Part of a small language model's weights: vocabulary 1024, 16M parameters.
Each number is 128 + 24 x the weight over the matrix's rms, rounded and kept within 0 to 255. Layers, rows and columns count from 0.

# layer 10 MLP gate, 1024x256, rms 0.0944, rows 817-825, columns 0-255
[[111 114 121 117 134 148 113 163 103 145 121 117 141 104 133 126 150 136 129 105  98  92 136 104 167 148 143 109 117 139 157 151 163 145 125 141 123 153 175 131 152 111 139  93 148 144 105 153 133 100 131 104 132 152 154 104 125 102 141 117 123 137 132 124 113  91 123  98 109  84 114 134 164 119 104 123 175 133 159 129 136 150 115 108 155 150 130 142 125 136 139  98 142 110 124 147 117 124 144 118 136 166 173  88 149 148 123 143  79 115 178 118 111 115 155 102 185 112  98 101 103 109 107 126 164 107 112 142 101  99 158 137 119  92 136 109  74 107 133 100 117 128 129 136 140 149 153 122 123 144 147 115 113 144 146 135 120 141 137  97 110 159 144 161 150 154 119 148 126 126 111 169 102 144 147 162 121 132 141 113 142 149 121 135  98 181 133 100 100 145 153 136 132 152 107 101  98 121 114 139 100 146 140 144 117 114  85 135 134 111 143 106 143  98 156  67 107  78  99 143 111 102 149 152 131 139 143 124 136 116  97  97  68 173 130 116 157 116 156 125 106 150  92 135 110  96 141 139 140 143 127 114  90 140 134 131]
 [134 140 174 118 126 119 165 134 164 149 117 143 129 114 118  98 108 130 118 124  79 120 113 140  95 111 138 131 140 147 155 110 152 110 143  96 154 154 144 130 170 128 144 145 170 133 132 146  98  80 159 157 121 134 131 104 156 122 121 161  93 117 107 145 140 149 114 200 159 184  94 110 133 161 150 118 103 119  93 137 144 135 108 203 145 139  87 137 148 107 112 114 168  96 115  99 145 135 111 121  96 145 100 136 106 136 169 100 150  70 133 110  98 126 101 107 134 116 136 159 142 127 113 123 144 206 127 146 140 127 128 151 182 157 132 134 158 110 139  91 102 121 118 149 116 133 124 123  75 115 137 126 120 141 107 139  99 109 115  96 153 131  90  98 174 141 131 159 145 133 102  95 165 175 148  93 136 128 151 136 145 102 135 105 147 130 179 155 142 115 123 106  95 124 140 132 147 106 104 123 108  72 127 127 127  91 154 112 147 124 143 145 179 109 119  90 131 126 101 175 182 117  93  84 127 144 107 148 108 170 139 164 123 126 132  94 118 142 146  78  91 123 135  79 109 147 142 118 163 136 164 155 114 125 100 141]
 [158 102 135 130  84 106 149 144 107 130 133 122  91  99 146 152 140 117 158 134 138 147 154 154 120 132  95 155 166 141 127 117 100 113 185 147 175 134 113 131 113 122 115 126 131 135 119 150 149 161 139 169 137  96 141 126 154 103 135 151 108 128 144 144 137 112 100  88 128 165 132 115  86 134 140 103 143 149 112  99 125 120  96 171 133 112 152 152 112  89 114 107 140 165 136  92 115 162 100  85 120 114 123 122 151 173 146 143 148 110 157 145  86  92 143 164 118  99 147 138 139 163 121 165 143 131 167 130 127 106 140  99  86  97 157 144 133 105 127 171 160 121 153 123 134 125 141 120 105 123 126 109 112 101  78 119 119 137 119 138  99 140 149 122 131 151 155 170 173 132 131 110 144 150 124  90 157 140 116 128 129 111 127 132 107 130 108  90 131 110  99 150  80  62 120 123 110 157 124 113 166 137 128  97 127  97 133 114 113 115 189 111 129  92 120 125 136 151 161 113 125 128  95 155 111 108 102 156 100 127  80 105 184 139 142 142 129  92 154 128 107 152 138 168 113 117 103 102 117 168 138 126  94 116 141 172]
 [ 86  91 132 149 110 107 148 151 129 142 114 189 152 145  77 161 158 171 175 153 140 109 147 101 108  94 132 122 154 125 183  89 107 107 104  99 133 134  87 122 140 160 110 157 170 140 151 166 148  92 129 149 196  98 125 159 176 180 103  81 129 135 119 134 114 158 116 106 203 175 139 116 110 128 142 158  93 103 131 152 137 128 135 139 131 144 111 129 113 177 119 123 123 129 151  99 120 158 111 116 151 125 133 115  84  80 128  92 142  90 142 150 129 153 106 127  86 115 122 104 181 136  61 114 143 136  92 150 112 148 108 110 117 105 125 108 136 166 133 141  92 122 119 117 158 135 169 127  83 137 138 142 126 113 112  86 167  99 161  98 149  97 149  92 177 125 147 116 174 131  74 141 147 120 101 177 112 123 159 114 136 114 147 123 127 102 133 199 108 150 105 146 153 118 136 119 135 145 137 121 128  91  98 129 135 121 117 150 110 113 124 146 110  92 144 151 133 110 138 139 110 130 155 116 115 127 122 115 123 109 130 121 135 121 137 121 107  91 122 126 137 184 135 126 122 136 171 140 142 112  94 107 135 146  97 144]
 [133 145 134 122 109 160 121  85 139 136 118 129 132 108  76 135  92 192 130  76 123 154 120 128 104 100 142  83 129 125 169 130  69 158 129 133 110 126 118 181 134 122  97 118 148 166  85 126 133 102  72 146 124 128 115 161  89  95 138 136  89 125  98 119 118 159 138 125 197 113 130 122 148 132 103 123 133 113 146 111 126  98 135 119 127 116 150 117 143 179  92 114 129 136 142 124 152 172 142 155 102  96 114  93  96 104  92 124 151 129 126  94 130 133 130 167 172 150 124  97 164  99  90 134 139 111  80 104  92 156 129 157 131 158  96  57 109 106 147 147 121 161 116 120 124 148 145 129 126 120 139 115  92 110 112 131 128 171 182 118 134  87 137 102 133 123 164 141 103 147 150 146 117 112 159 126 210 104 149 141  93  82 135 131  92 145 137 158 131 178 133 108 156 127 140 116 117 100 114 160  99 162 163 107 146 105 114 139 113 108 141 113  95 149 136 117 119 126 146 153 103 146 145 177 108  96 124 106 103 106 135 138 130 168 138 172 146 172 114 111 119 158 112  99 157 100 135 171 161 146 117 173 101 132 154 132]
 [112 164 107 136 156  99 119 119 123 135 139 108 129 132  93 132 125 114 109  98 128 119 170 105 106 115 138 136 127 149 145 148 119 110 178 173 138 156 135 103 142 108 144 139 142 141 142 142  93 130 120 143 117 141 155  91 105 166 138 162 106 182 117 171 138 161 153 179  85 132 120 135 133 138 122 108 144 108 124 127 192 113 129 115 119 135 117  99  97 112 112 168 138 113 126 132  78 151 157 154 155 122  96  94 163  97 135  86  96 109 126 130 129 105 142 150 133  96 115 115 125 125 164 162 138 162 160  93 143 163 118 133 107 116 132 100 140 132 159 154 130 145 100  90 113 133 154 102 139 117 100 124 123  66 138 136  91 124 118 114 165 121 156 145 130 126 131 135 117 151 117 153 140 139 143 181 142 136 139 113 112 159 140 114 117  75 125 120 124 150 117  82 154 102 138  99 134 143 125 126  58 111 120 151 144 132 137 113 127 155 122 125 117 167 115 132 117 135 110 108 108  80 183 161 126 123 143 123 142 114 137 154 147 126 105 121 135 138 133 169  54 120 145 139 164 162 151  90 134 132 135 102 133 117  76  98]
 [166  79 142 151 115 152 179 143 132 168 104 150 107 139 182 131 126 139 113 117 124 109 137  93 114 113 134 110  93 129 107 110 118 131 123 124  93 141 108 126 119  98 132 150 125 170 174 153 125 143 108 129  71 190 141 145 148 127 130  70 130 138 117 158 131 117 122 142 149 121  79 107 105 122 141 123 109 124  92 172 122 102  96 205  93  75  85 130 131 139 128 150 121 108 150 177 137 131 104 113 100 122 141 111 130 132 135 120 145 141 134 142  86 128 128 140 134 140 127 165 112 121 123 110  77 104 112 148 144 103 160  92 102 111 152 124 145 117 172 110 143 145 132 140 120 152 137 112 116 131 148 132  96 134 126 120 144 109 153 173 106  77 123  94 117 102 187 125 133 114 159 131 115 144 139 125 151 133 122 111 125 150 153 102 106  91 116 153  79 114 125 129 110 128 132  73 165 153 200 152 112 146 187 105  98 107 182 129 140 113 133 145 136 139 104 150 138  82 108 143 103 127  79 121 174 127 103 132 148 130 133 136 137 124 117 131 126  87 174 121 134 155 135 166 138 125 114 152  77  92 123 101 146 127 120 135]
 [119  86 163 134 135 115 112 120 100 139 115 139 118 105 161 113 126 108 138 133 149 172 128 155  88 131 154 141 137 169 107 140 133 105 157 123 124 152 110 145 153 110 117 133 150 112 121 178 114  99 129 142 142 154 163  95 130 106 135 144  78 132 121 119 169 157  94  88 151 142 126  98 102 131 129 131  74 151 142 109 144 121 124 144 112 100 110 115 141 146  81 165 117  82 131 124 154 143 146 156 122 119 165 127 151 150 110 119 144 143 147 129 119 129 149 133 117 116 112 164 126 129 127 101 103 112  81  99 107 138 124 166  86 112 126 172 107 121 149 134 115 164 106 140 112 108 171 168  86 116 156 163 129 103  94  94  64 122 124 112 139 121 156 148 128  93 144 115 148 113  98 138 105 123 115 144 135 136 148 119 162 122 127 145 145  71 111 177  86  82 183 128  94 129 147 115 115 146 106 116 134 154 140  95 149 114 177 146 149  99 114 121 145 129 109 163 102 154 130 119 147 155 105 153 121 119 115 128 128 131 105 134  76 104 120 134  89 120 144 133  94 112 169 113  79 126 177 130 156 148 137 119 119 130 111 162]
 [123 150 108  97 111 104 147 178 127 159 122 126 143 135  88 114 110 133 101 140 133 136 152 128 112  95 148 135 185 101 182 106 114 120 117 180 131 171 140 134 183 124 122 142 151 121 137  98 169  85 106 102 132 118 170 132 129 115 180 136 121  94 180 122 121 133 117  90 138 171 114  97 123 138 125 131 124 155 114 153 135 168 132 149 103 147 144 114 121 162 148 148 143 101 147 140 135 130  96 143 153 114 109 140  94 142 109 118 105 130 118 112 152 110 151 120 118  92  88  89 132  88 105 131 134  67 109 109 100  82 129 117 129 136  92 159 154 114 128 157 118 158 151 158 127 119 119 116 112 127 160 153 134 161 134 130 109 153 157 128 101 142 113 164 149 130 130 108 122 146 154 134 151 127 160  78 113 165 165 147 127 108 100 137 128 107 173 127 144 119 192 145 133 145 123 136 124 141  91 158 128 135 109 106 132  85 122  89 111 103 119  91 159  86 117 170 106  88  91 149 122 137 166 127 125 159 102  99 100 116  93 169  96 129 100 147 167 129 118 137 149 121 128 121 109 147 136 112 131 137 142 129 108 138 143 144]]
# layer 10 MLP up, 1024x256, rms 0.0972, rows 817-825, columns 0-255
[[ 93 101 140 143  91 156 146 120 116 131 124 154 116 163 111 145 106 147 159 155 127 124  96  98 112 114 115 138 139 118 134 147 101 111 129 138 138 114 116 131 101 109 112 131 114 113 164 115 153 153 139 139 119 121 112 134 146 152  80 135 149 138 115 135 173 148 133 153 122 142 134 130 100 196 123  92  99 107 128 147 138 134 174 163 111 137 149 103  96 135 111 157 114 136 138 152  98 140 132 118 105  99 108 181 128 110 169 145 124 129 114 121 107 129 114 139  89 189 144 165 139 139 171 143 109 123 169 120 134 166  97  93 124 134 123 145 146 145 118 176 141 123 141 142 138 141 107 100  94 162 131 117 146 138 127 145 135 125 114 149 155 145 103 119 125 110 107 130 133 122 148 141 142 161 113 142 105 136 134 133  84 145 145 106 143 111 115 163 126 107 109 142 114 120 115 150 145 118 125 111 145  93 130 111 151 135 154 101 113 157  76 115 121 152 140 126 175 152 106 143 166 119 104 144 132 135 115 100 146 155 124 158 162 113 172 114  88 139 102 128 153 101 160 137 119 114  73 108  72  73 101 133 151 139 110 144]
 [117 117 124 100 152 151 172  95  67  98 117  94 167 134 104 119 170  99 110 104 142 135 188 136 120 133 114 120 114 149 106 120 137 145  91 137 125 140 126 121  99 145  99 142  73 107  92 103  79 108 153 137 148 164 141 120 140 106 102 130 113  93 118 129 131 124  91 171 162 150 145 149 129 124 130 141 133 127 124 137 140  97  99 134 118 165 125 136 130 132 137 135 123 167 157 145 141 131 137 119 164 140 126 126 168 190 151 134 142 142 135 122 143  96  85  98  64 119 113 128 141 114 149  99 139 140 155 144 100 147 141 134 133  90 116 156 143  78 170 103 135 199 135 105 140 152  77 109 107 135 147 107  97 140 113 128 127 122 118 126 124 180 119 160 186 121 144 114 122 151 138 168 158 168  81 134 118 142  77 135  92 152 124 138 101  96 120 112 138  88 128 110 129 118 110 133 117 117 113 128 166 118 125 124 129 151 156 152 134 178 113  93  96 109 124 111 150 176 131 101 134  91 158 124  67 128  68 136 148 135 114 133 136 145 104 102  95  89 110 150  79 152 152 144 109 131 137 122 152  91  99 143 138 133  92  81]
 [179 125 156 162 129 134 121 110  78 132 139 141 116 112 106 132 159 145 116 120  95 136 156 111 158  94 126 121 117 108 134 160 149 147 137 172  98 185 108 124 147 110 127 127  83 113 112 124  91  98 128 133 184 168 111 113 116 149 127 106 134 111 135 132 154 144 120 144 101 113 146 136 136 100 146  85 122 101 130 155 111 157 110 108 112 145 156 145 118 126 155 153 103 122 137 142 139 141 140 107 121 119 114 140 121 109 135 115 118 138 111 146 149 110  98 171 169 144 109 127 123  95 142 125  66 142 153 124  94 164  69  99 161 140  96 164 151 139 136 111 131 142 143 137 116  97 108 116 145 140 126 117 119 127 147 147 167 108 152 125 138 128 127 125 135 124  96 131  74 179 120 169 168  99 107 137 122 117 158 153 115 131 140 134 136 122 104 124 125 103 113 144 134 158 138 130 108 116 130 109  80  64 113 102 146 160  78 111 134 107  92 119 120 146 132 147 166 128 131 154 105 114 134 126 108 138 133 164 176 103 101 148 117 166  99 119 153  98 132  89 139 151 124  95 161 141 154 154 160 149 110 120 179 122  78 124]
 [125 137 145 145 157 102 123 151 134 137  81 153 165 124 144 159 138  99 166 112 110 143 158 152 120 148 124 153  91 107 127 181 121 167 150 176 147 128 151 121 167 107 115 120 129 141  98  86 162 151 140  92  68 131 149 136 147 126 137  91 113 162 117 129 169 152 140 108 102 103 112 151 128 132 116 167 125 129 100 127 138 106 128 126 112  98 123 105 114 117  83 115 166  48 110 145 134 106 116 141 149 120  85 111 123  97  79 122 153 128 100 136 166 125 151 128 101 121 146  78 151 128 136  96 111 102 127 115 138 131 129 137 113 114 125 153 124 151 139  92 118 136 131 140 151 138 140 123 119 132  84 116 140  94 169 114 136 113 127 126  77  84 121 137 114 147  94  84 100 124 132 129 125 120 153 150 115 114 157 136 137 120 179 211 106 123 175  93  97 146 161 137 129 126 171 139 131 161 117 146  95 105 119 129 125 144 129 102 161  75 125 133 166 160 141  95  67 152 105  95  88 164 135 129  85 113 150 132 104 109 122 147 144 150 106 145 106 104 120  75 123 101 121 117 137 123  90 109 196 155 135 113  57  85 145 126]
 [138 111 123 133 141 148 183 127 121 177 124  95 109 143 155 163 185 106 107 162 115 109 150 104 162 148 135 135  92 152 134 160 147 147 158 144  96 132 173 138 129  84 133 116 118  85 129 115 111 158 184 131 132 143 153 160 127  99 159 129 185 194  98 146 139 143 163  76 125 181 134 114 159 120 140 132 128  88 121 114  86 143 119 142 122 119 153 170 109 138 116 134 145 150 149  82 122  87 113  92 149 142 130 113 152 114 138 153 109 149 148  89 172 134  64 112 130 114 128 118 119 114 101 139 150  89 113 111 131 129 130  98 144  96 168 130 132 118 146 141 134 111 160 123  99 143 134  89 136 197 102 104 135  99 132 155 150 110  53 104 142 117 140  79 130 162  98 122 114 118 144 115 108 111 114 110 106 113  93  99 142 142 131 128 108 150  95  98 161 108 108 133  79 131  85 175 134 110 102  80 154 126 142 116 154 179 137 126 141 153  99 116 153 103 135  96 116  86  91 101 119 128 161 153 186 135 132 173 158  99 137 147 113 114 150 142 136  91 136 177 120 140 107 139 148 102 122 111 141 119 123 106 161 143 121  74]
 [137  94 113 151 148  83 100 124 116 104  97 114 102 144 125 113 134 149 171 122 102 105 148 141  90  98 155 128 116 135 110 119 163 114 117 120 151 122 117 110 113 133 126 122  90 125 114 119 127 151 126 159 133 118 149 139 131 114 133 163 148 119 106 139 152 131  84 126 142 129 142 134 125 142 216 122  96 139 181 149 137 121 120 161 126 138 143 112 141 108 172 139 157 147 122 125 115 115 162 154  95 116 112 135 122 147 144 153 112 130 109 145 134 159 151 150 112 151 125 161  71 151 120 158  98 149 140 136 147  92 127 134 115 115  99 122 147  94 160 141 139 153 116 136 163 155 128 134 123  88 170 117 128 125 105  87  46 135 133  90 144 134 112 126 139  84 134 164 126 141  98 132 133 117 153 103 126 122 166  96 121  87  87 151 133 133  74 101 156 114 125 154 164 142 121 118 132 102  85 149 150 136 128 107  85 131 108 161 123  99 134 144  88 143 149 126 135 137 166  93 152  98 137  95 100 116 136 115 154 130 136 154 138 170 104 117 136 113 122 120 153 153  97 149 152  94 109 121 117  99 123 172 145 104 167 145]
 [ 93 128 115 129 139 104 148 142  61 133 164  89 133 135 143 142 110 141  84 162 140 117 167  88 125 103 119 120 127 120 108 116  90 137 105 156 129 109 143 139  85 124 134 159 169 191 161 133  95 127 104  86 105 148 142 154  81 132 152 150 136 102 141 151  99 141 123 139 138 121 120 115 104 136 138 151  99 125 106 128  72 126 124 127 112 118 123 119 135 139 134 122 116 178 128 128 108 112 107 105 128  78 106 196 116 166 127 135 114 162 164 166 120 162 149 163 104 143 116  68 135 152 155  91 118 118 127  90 110 162 142 114 148 124 141 110 114 102 121 125 128 131 149 115 113 162 112 123 129 157  97  55 131 145 145 111 133 126 170 116 102 140 150 124 105 102 157 111 156 159 139  91 122 102 116 134 119 139 135 135 126 148 120 105 173 122 104 111 133 150 121 155 153 128  69 159 122 129 145 143 127 124 156 149 146  98 133 104 134 119  89 132  68 114 113 101 154 129 150 114 139 134 101 150  96 154 138 113 123 166  93 152 113 119 141 116 160 118  93 145 129 128 117 156 137 162 114 130  96 144 163 139 196 147 137 140]
 [174 143 125 136 149 140 129 106 118 167 116 111 131 110 131 125 145  93 127 142 117  85 133 170 147 114 143 172 111 136 123 115 127  94 132 128 128 130 170 182  75 111 112  98 121 111 110 112 117 112  98 143 139 138 121 118 163 130 107 165 100 171 162 100  91  65 148 145 118 138 188 118 113 102 133 142 153 118 131 170 121 136 120 125 146  93 106 132  74 114 121  74 152 132  97 157 141 132 132 151 105 139 156 111 123 122 114  73 122 117 127 174 145  90 158 146 154 119 146 115 142 136 126 172 144 129 170 128 186 179 135 108 122 139 116 109 113  99 122 137 131 115 119 131 141 125 134 142 114 106 140 148 127 128  90 186 102 171 120 117 126 122 111 148 158 140 126 102 133 140 146 163 100 187 168 123 121  96  97 134 150 109 156 130 123 151 108 161 126 123 148 109 145 132 115 115 132 115 148 119 105 142 120 121 116  79 110 132 110  96 132  91 108 156 117 148 133 109 119 134 123 118 132 160 118 143 106 158 124 135  87 116 122 127 125 128 147 155 162 130 126  83  79 117 123 181 125 128 130 149 148 121 104 104 123 125]
 [153 156 111 131 128 136 130 109  78 123 150 114 121 158 131 130 122 148 134 117 133 133 138 106 106 115 176  87 137 161  84 132 125  90 135 118 157  92 109  88 157 110 165 162  80 101 152 118 146 132 113 157 139 127 150 114 128 157 139  94 114 139 124 114 150 168 142 107 131  84 173 150  96 139 105  94 169  74 134 126 158 170  49 115  90 147 109 122 141  81 134 134 135 127  91 109 159 133 155 158 134 112 146 100 122 126  80 126 194 132 135  84 143 123 129 115 160 105 117 145 138 165 164 134  76 138 133 161 155 129 127 157 150  71 128  98 162 147 151 144 134 130 113 144 101 148 135 114 152 109 117 128 133 153 165 114 119 134 165 111 157  87 150 132 100 131 114 145 102 118 135 107 118 140 192 151 158 129 144 108 130 120 131 104 103 132 110 132 127  94 133 121 134 142 134 145 101 164 115 140 117  87 146 122 120 114  87 126  85 115 135 186 112 143 112 121 151 100 124 110  93 125 134 127 103 149 129 131 163 102 131 103  90 159 142 183 142 163 160 112 141 130 128 104 117  77 120 118 154 131 123 119 145  93 128 136]]
# layer 10 MLP down (transposed), 1024x256, rms 0.0923, rows 817-825, columns 0-255
[[122 134 116 122 130 138 122 133 116 147 111 129 125 102 120 117 140 136 123  69  98 149 150 123 151 118 152 119 142 154 127 130 153 155 135 164 131 147 163 122 160 102 118 122 140 145 117 128 110 114 134 117 152 130 163 107 111  78 153 148  92 128 140 129  97  91 131 123 143 115 139 117 158 145  93 123 171 160 114 137 134 127 102  92 129 120 115 131 133 165 132 129 121 133 129 149 123 136 125 135 150 174 127 102 157 145 130 112 116 123 156 119 122 112 157 119 152 100 120 132 114  99  83 125 176 128 100 155 113  97 152 157 124 116 148 134 102 108 134  68  93 123 101 126  88 105 179 136 151 124 115 155 119 166 121 124 122 138 134  99 103 120 147 161 164 143 135 137 111 130 109 165 126 119 127 143 133 119 157 121 170 112 110 172 110 164 107  89  92 132 151 130 133 161 140 122  86 122 148 126 124 148 135 139 106 129 105 133 126 121 145 125 163 101 155 111 101 109 103 150 102 120 134 131 110 134 130 139 131 114 115 105  50 147 114 141 164 111 148 111 105 126 117 130 112 106 180 128 145 164 152 123  97 154 145 126]
 [146 143  87 135 102 139  56 124  86  84 135  69  85 150 150 163 133  86 152 138 133 145  98 132 139 163 161 136 160  88 130 139 117 150 210 135 135 126 126 141  72 137 107 128 115 118 165 115 111 108 144 150 134 122 125 148 124 187 122 118 128  73 142 139 126 174 139 166 137 106 136 117 128 121 163 139 100 164 157  92 136 144 158 170 145 113  95 140  94 167 135 113 110 139 131 108  98 142  94 145 108 144 130  80 125 117 146 119 140 143 144 149 146 171 136 132  84 108 120  75 133 106  96 103  93 133 106 141 110 102 100 105 118 127 130 192 119 148 137 107 104 148 145 109 163 170 142 118 149 156 142 155 149 120 138 157 132 161 127 162 189 143 103 122  43 127 117 130 136 142 144 142 139 126 153  73  94 145 203 117 110 117 144 150 144 119 140 149 125 110 120 142 145  86 111 130 109  88 145 109 103 137 145 129 158 103 111 166 119 111 159 121 131 104 143 128 120 117 133 145 115 104 146  88 124 144  87 115 104 134 105 119 145 129 102 127 141 125 101 178 151  96 108 138 116 151 115 102 125 132 110 135  91 128 137 147]
 [147 129 127 133 152 125 169 148 130 110  99 134 122 145 105 125 107 131 148 135  93 108 129 141 100  97 111 142 154 108 151  76  94  74 124 121 112 160 163 121 110 143  93 138 130 124 143 132 154 127 128 174 134 141 138 125 145 150 173 133 128 134 126 119 133  89 146 139 141 141 140  86  97 109 129 166 105 108 100  98 168 143 129 164 151 140 140 133 144 140 125 159 126 135 122 162 123 148  75 120 150 146 144  82  77 155 143 139 171 115 124 133 106 144 102 145  90 109 144 169 114 142  88 116 131  87 137 125 135 124 158 142 105 121 138 117 134  91 156 106  91 169 162 105 141 111 121 137 134 183 161 112 147 110 130 135 115 141  64 156 109 111 142  45  93 130 126 127 151 116 130 145 101 138 164 132 113 170 117 125  77 148 146 171 129 149 166 182 122 126 162 137 137 122 122 121  93 105 154 100 163 103 182 111  97 145 138 134 136  74 139 131 110 118 102 115 114 144 137 161 152 110 139 147 170 109 109 137 121 126 109 117 135 131 137  95 150  87 127 120 103 103 120 139 145 112 125 139 117 109 137 133 117 142 107 153]
 [116  80 106 142 126 128 134 149 119  71 117 139 135 139 130 222 136 119 135 132 105  96 162  98  98 115 149  95 145  86 138 148  71 109 135 109 138 124  95 131 141 163 124 133 130 144  99 115  92 134 113 139 147 105 147 138 160 139 156 158 144  90 136 140 120 144 147 118 133 133 155  96 154 120 129 130 122 125 131 163 147 128 120 124 114 132  88 150 165 149 141 107 140 163 128 156  91 104 133 130 117 103 128 137 104 143 161 119 106 123  79 123 180 122 119 107 127 136  88  93 131 107 132 140 163 118 138 160  85 120 133 157 138 143 116 145  98 116 157 106 148 128 114 141 161 121 185 111  95 111  94 104 119 181  80  87 146  77 125 167 123 164 152 111 141 154 107 139 145 106 137 134 114 102 193  96  93 153 147 109 119 104 138 128  86 146 155 190 157 124  87 125 136 111 142 163 178 122 149 114 116 145 153 138 121 123 143 144 170 131  96 123 105 115 108 140 146 113 122 138 141 115 134  98 180 133 175 103  65 168 117 191  87 106 131  93 122 124 107 157  82 115  91 150 143 130  96 156 113 132 136  74 166 119 129 142]
 [164 144 101 121 138  93 177 116  87 167 171 145 118 123 153 151 175 105 124  93 108 151 139  94 137 126  91 138 113 124 137  86 113 111 156 114 114 148 146 109 125 150  98 168 133 112 107 151 142  89 107 119 164 130 129 147  71 107  93 115 123 147 117 133 158 144 147 116 148  99 186  59 124 136 197 113 187 180 102 108 116 142 161 128 160  87 147 133  68 119 133 123 136 162 122 135 124 103 122 137 130  84 130 100 125 137 119 115 182 145 145 104 144 147 164 156 136 118 136 143 140 163 129 100 145 107 137 129 171 134 146 129 149 114 107 107 130  86 123  96 149  82 126 139  89 142 124 152 184  68 174 143 155 136 146 126 127 110  90 123 117 147 181  67  77 134 114 188 171 125 114 151  87  98 123 121 140 149 139  92  81 148 125 107  85  95 155 118 139 136 140 129 123 141 118 149 131 109 123 152 108 118  96 119 160 141 128 104 147 142  99 102 171 124  91 128 128 109 151 128 129 133 141 132 110 150 119 112 109  97 110 122 110 155 126 112 141 153 141 147 125 137 109 106 124 148 122 111 132 124 121 123 149 119 131 104]
 [113 115 124 154 111 168 126 113 130 135  84 141  94 168 150 110 127 133 139  87 157 157 146 143 116 125 126 138 119 109 124 130 139 120 140 118 129 131 104 110 133 120 165 155 124 133 105 149 158 161 109  96 152 137 125 110 140 106 146 150 138 111 137 162 113 105 114  94 120  82 112  82 142 103  99 107  74 134 107 110 129 153 157 152 130 109 127 102 140 102 129 127 139 119 120 152 146 124 177 108 110 163 155 121 103 125 154 166 177 130 156 152 128 118 148 120 130 105 114 142 131 140 139 142 154 129 104 136 133  99 119 124 110 165 172 109 143 129 140 153 118  84 117 131 131  96 131 153 121 140 120 131 142 163 154 181 109 125 140 144 139 112 133 149 153 116 123 129  70 169 138 150 144 103 143 125 106 137  76 137  83  94 146 157 125 170 124 123 165 119 160 151 130 142  77  96 126 134 116 122 128 166 187 124 100 161 145 152 120 129  87 133  79 111 132 130 119 151 134 136 125 140 111 103 126 131 149 100 123 125 116 174 109 152 107 104 109 123 117  99 138 162  76 148  94 136 121 107 126 100 152 137 118  90 132 118]
 [147 122 148 135 114  99 153 150 110  83 101 112 133 184 116 102 125 136 147 126 122 115 132 143  88 111 142 124 114 131 143 102 166 157 137 134 153 126 117 117 100 126  86  91 135 110 142 112  98  99 106 122 126 103 116 101 171 125 117 117 148 125  94 126 141  97 131 113 173 127 149 206 174 128 139 126 103 126 145 165 164 150 139 127 134 101 121 172 147 128 114 132 144 145 107  99 118  96 151 162 108 138 106 110 137 100 128 152 123 105 103 132 108  82  92 133 143 131 137 141 128 125  90 119 117 114 128 154 140 123 157 120 139 119 126 144 110 109 126 128 102 149 128 127 146 142 133 127 102 134 119  97 167 136  92 147 119 159 107 136 161 125 111 139 113 130 103 150 180 131  91 101 144 141 148 196  76 152 144 136 134 155 156 120 161 105 176 149  93 133 136 154 110 115 181 131  75 102 152 125 121 123 176  76 137  93 148 145  91 147 110 103 132 132  86 107 120  75 125 135 132 105 161  96 120 120 160 153 149  97 142 136 167 116 138 127 151 129 117 140 161 121 173 130 140  97 123 112 145 146 156 118  78 124 144 131]
 [133  93 160 102 146 143 130 100 126 155 158 111  77 115 106 126 116 103 130 133 104 139  92  99 121 110 132  93 150 142 118 113 130 130 161 158 149 151 120 114  92 108 102 151  90 123 134  90  96 113 140 115 161 134 104 120 140 131 155 101 142  84 121 137 147 136 151 109 127 110 107 135 131 154 135 126 136  98 148  97 122 174 116 129 102 150 192 120 168 123 100 119 119 108 135 143 137 102 150 138  88 139 119 129 103 135 125 151 144 157 114  72 106 117 117 138 107 122 118 139 157 138 137 124 110 149 131 133 135 119 132 123 153  96 101 111 110 140 121 160 133 151 111 129 138 147  97 135 200 138  91 111 130 140 179 141 105 126 162 127 116 112 148 107 112 121 151 194  93  78  89  74 112 127 123 120 108 165 104 127  96  98 140 140 109 100 169 118 126 138 116 146 112 134 139 125 139 143 141 119 154 119 139 105 142 100 130 166 149 119 163 164 152 155 143 130 142 137 119 153 100 156 146 108 127 153 163 113 131 171 145 122 157 116 148 117  69 178 102 170 149 101 165 150 151  84 116 122 136  98 140 120 121 141 159  97]
 [ 69  72 135 100 118 118 136 122  91  82 133 138 161 121 135 123 129 191 158  94 131  65 152 148 149 119 127 113 119  91 117 151 146 117 146 117 113 105 159 186 201 115  92 158 149 120 127 137 143 120 137 144 141 137 175  85 137 122  97 122 119 119 162 137 140  94 123 126 122 145 177 158 142 133 102 119 143  87 107  82 167 123  86 143 119 153 146 122 134 138 183  99 157 172 138 109 144  93 101 129 161 162 105 105 145 121 104 108 154 132  96 138 134 109 154 127 134 204 118 158 109 115 132 105 123 115 108 158 151 141 138 127  99 111 146 110  96 118  94 120 149 148 127 104 159  95 124 129 149 127 157 162 126 117 120 142 124 155 146 130 124 109 120 112 108 127  92 102 122 126 122 128 134 179 151 103 142 131 112 127 146 148 143 112 126 156 145 131 116 100 123 129 107  75 149  99 113 147 156 125 145 109 140  76 116 136 114 152 150 118 120 137 142 105 159 128 124 126 143 123 105 117 116 164 122 105 161 125 125 114 142  87  73 160 133  82 143 146 143 150 158 176 138 115 134 163 125 129 131 178 143 130 115 105  95 170]]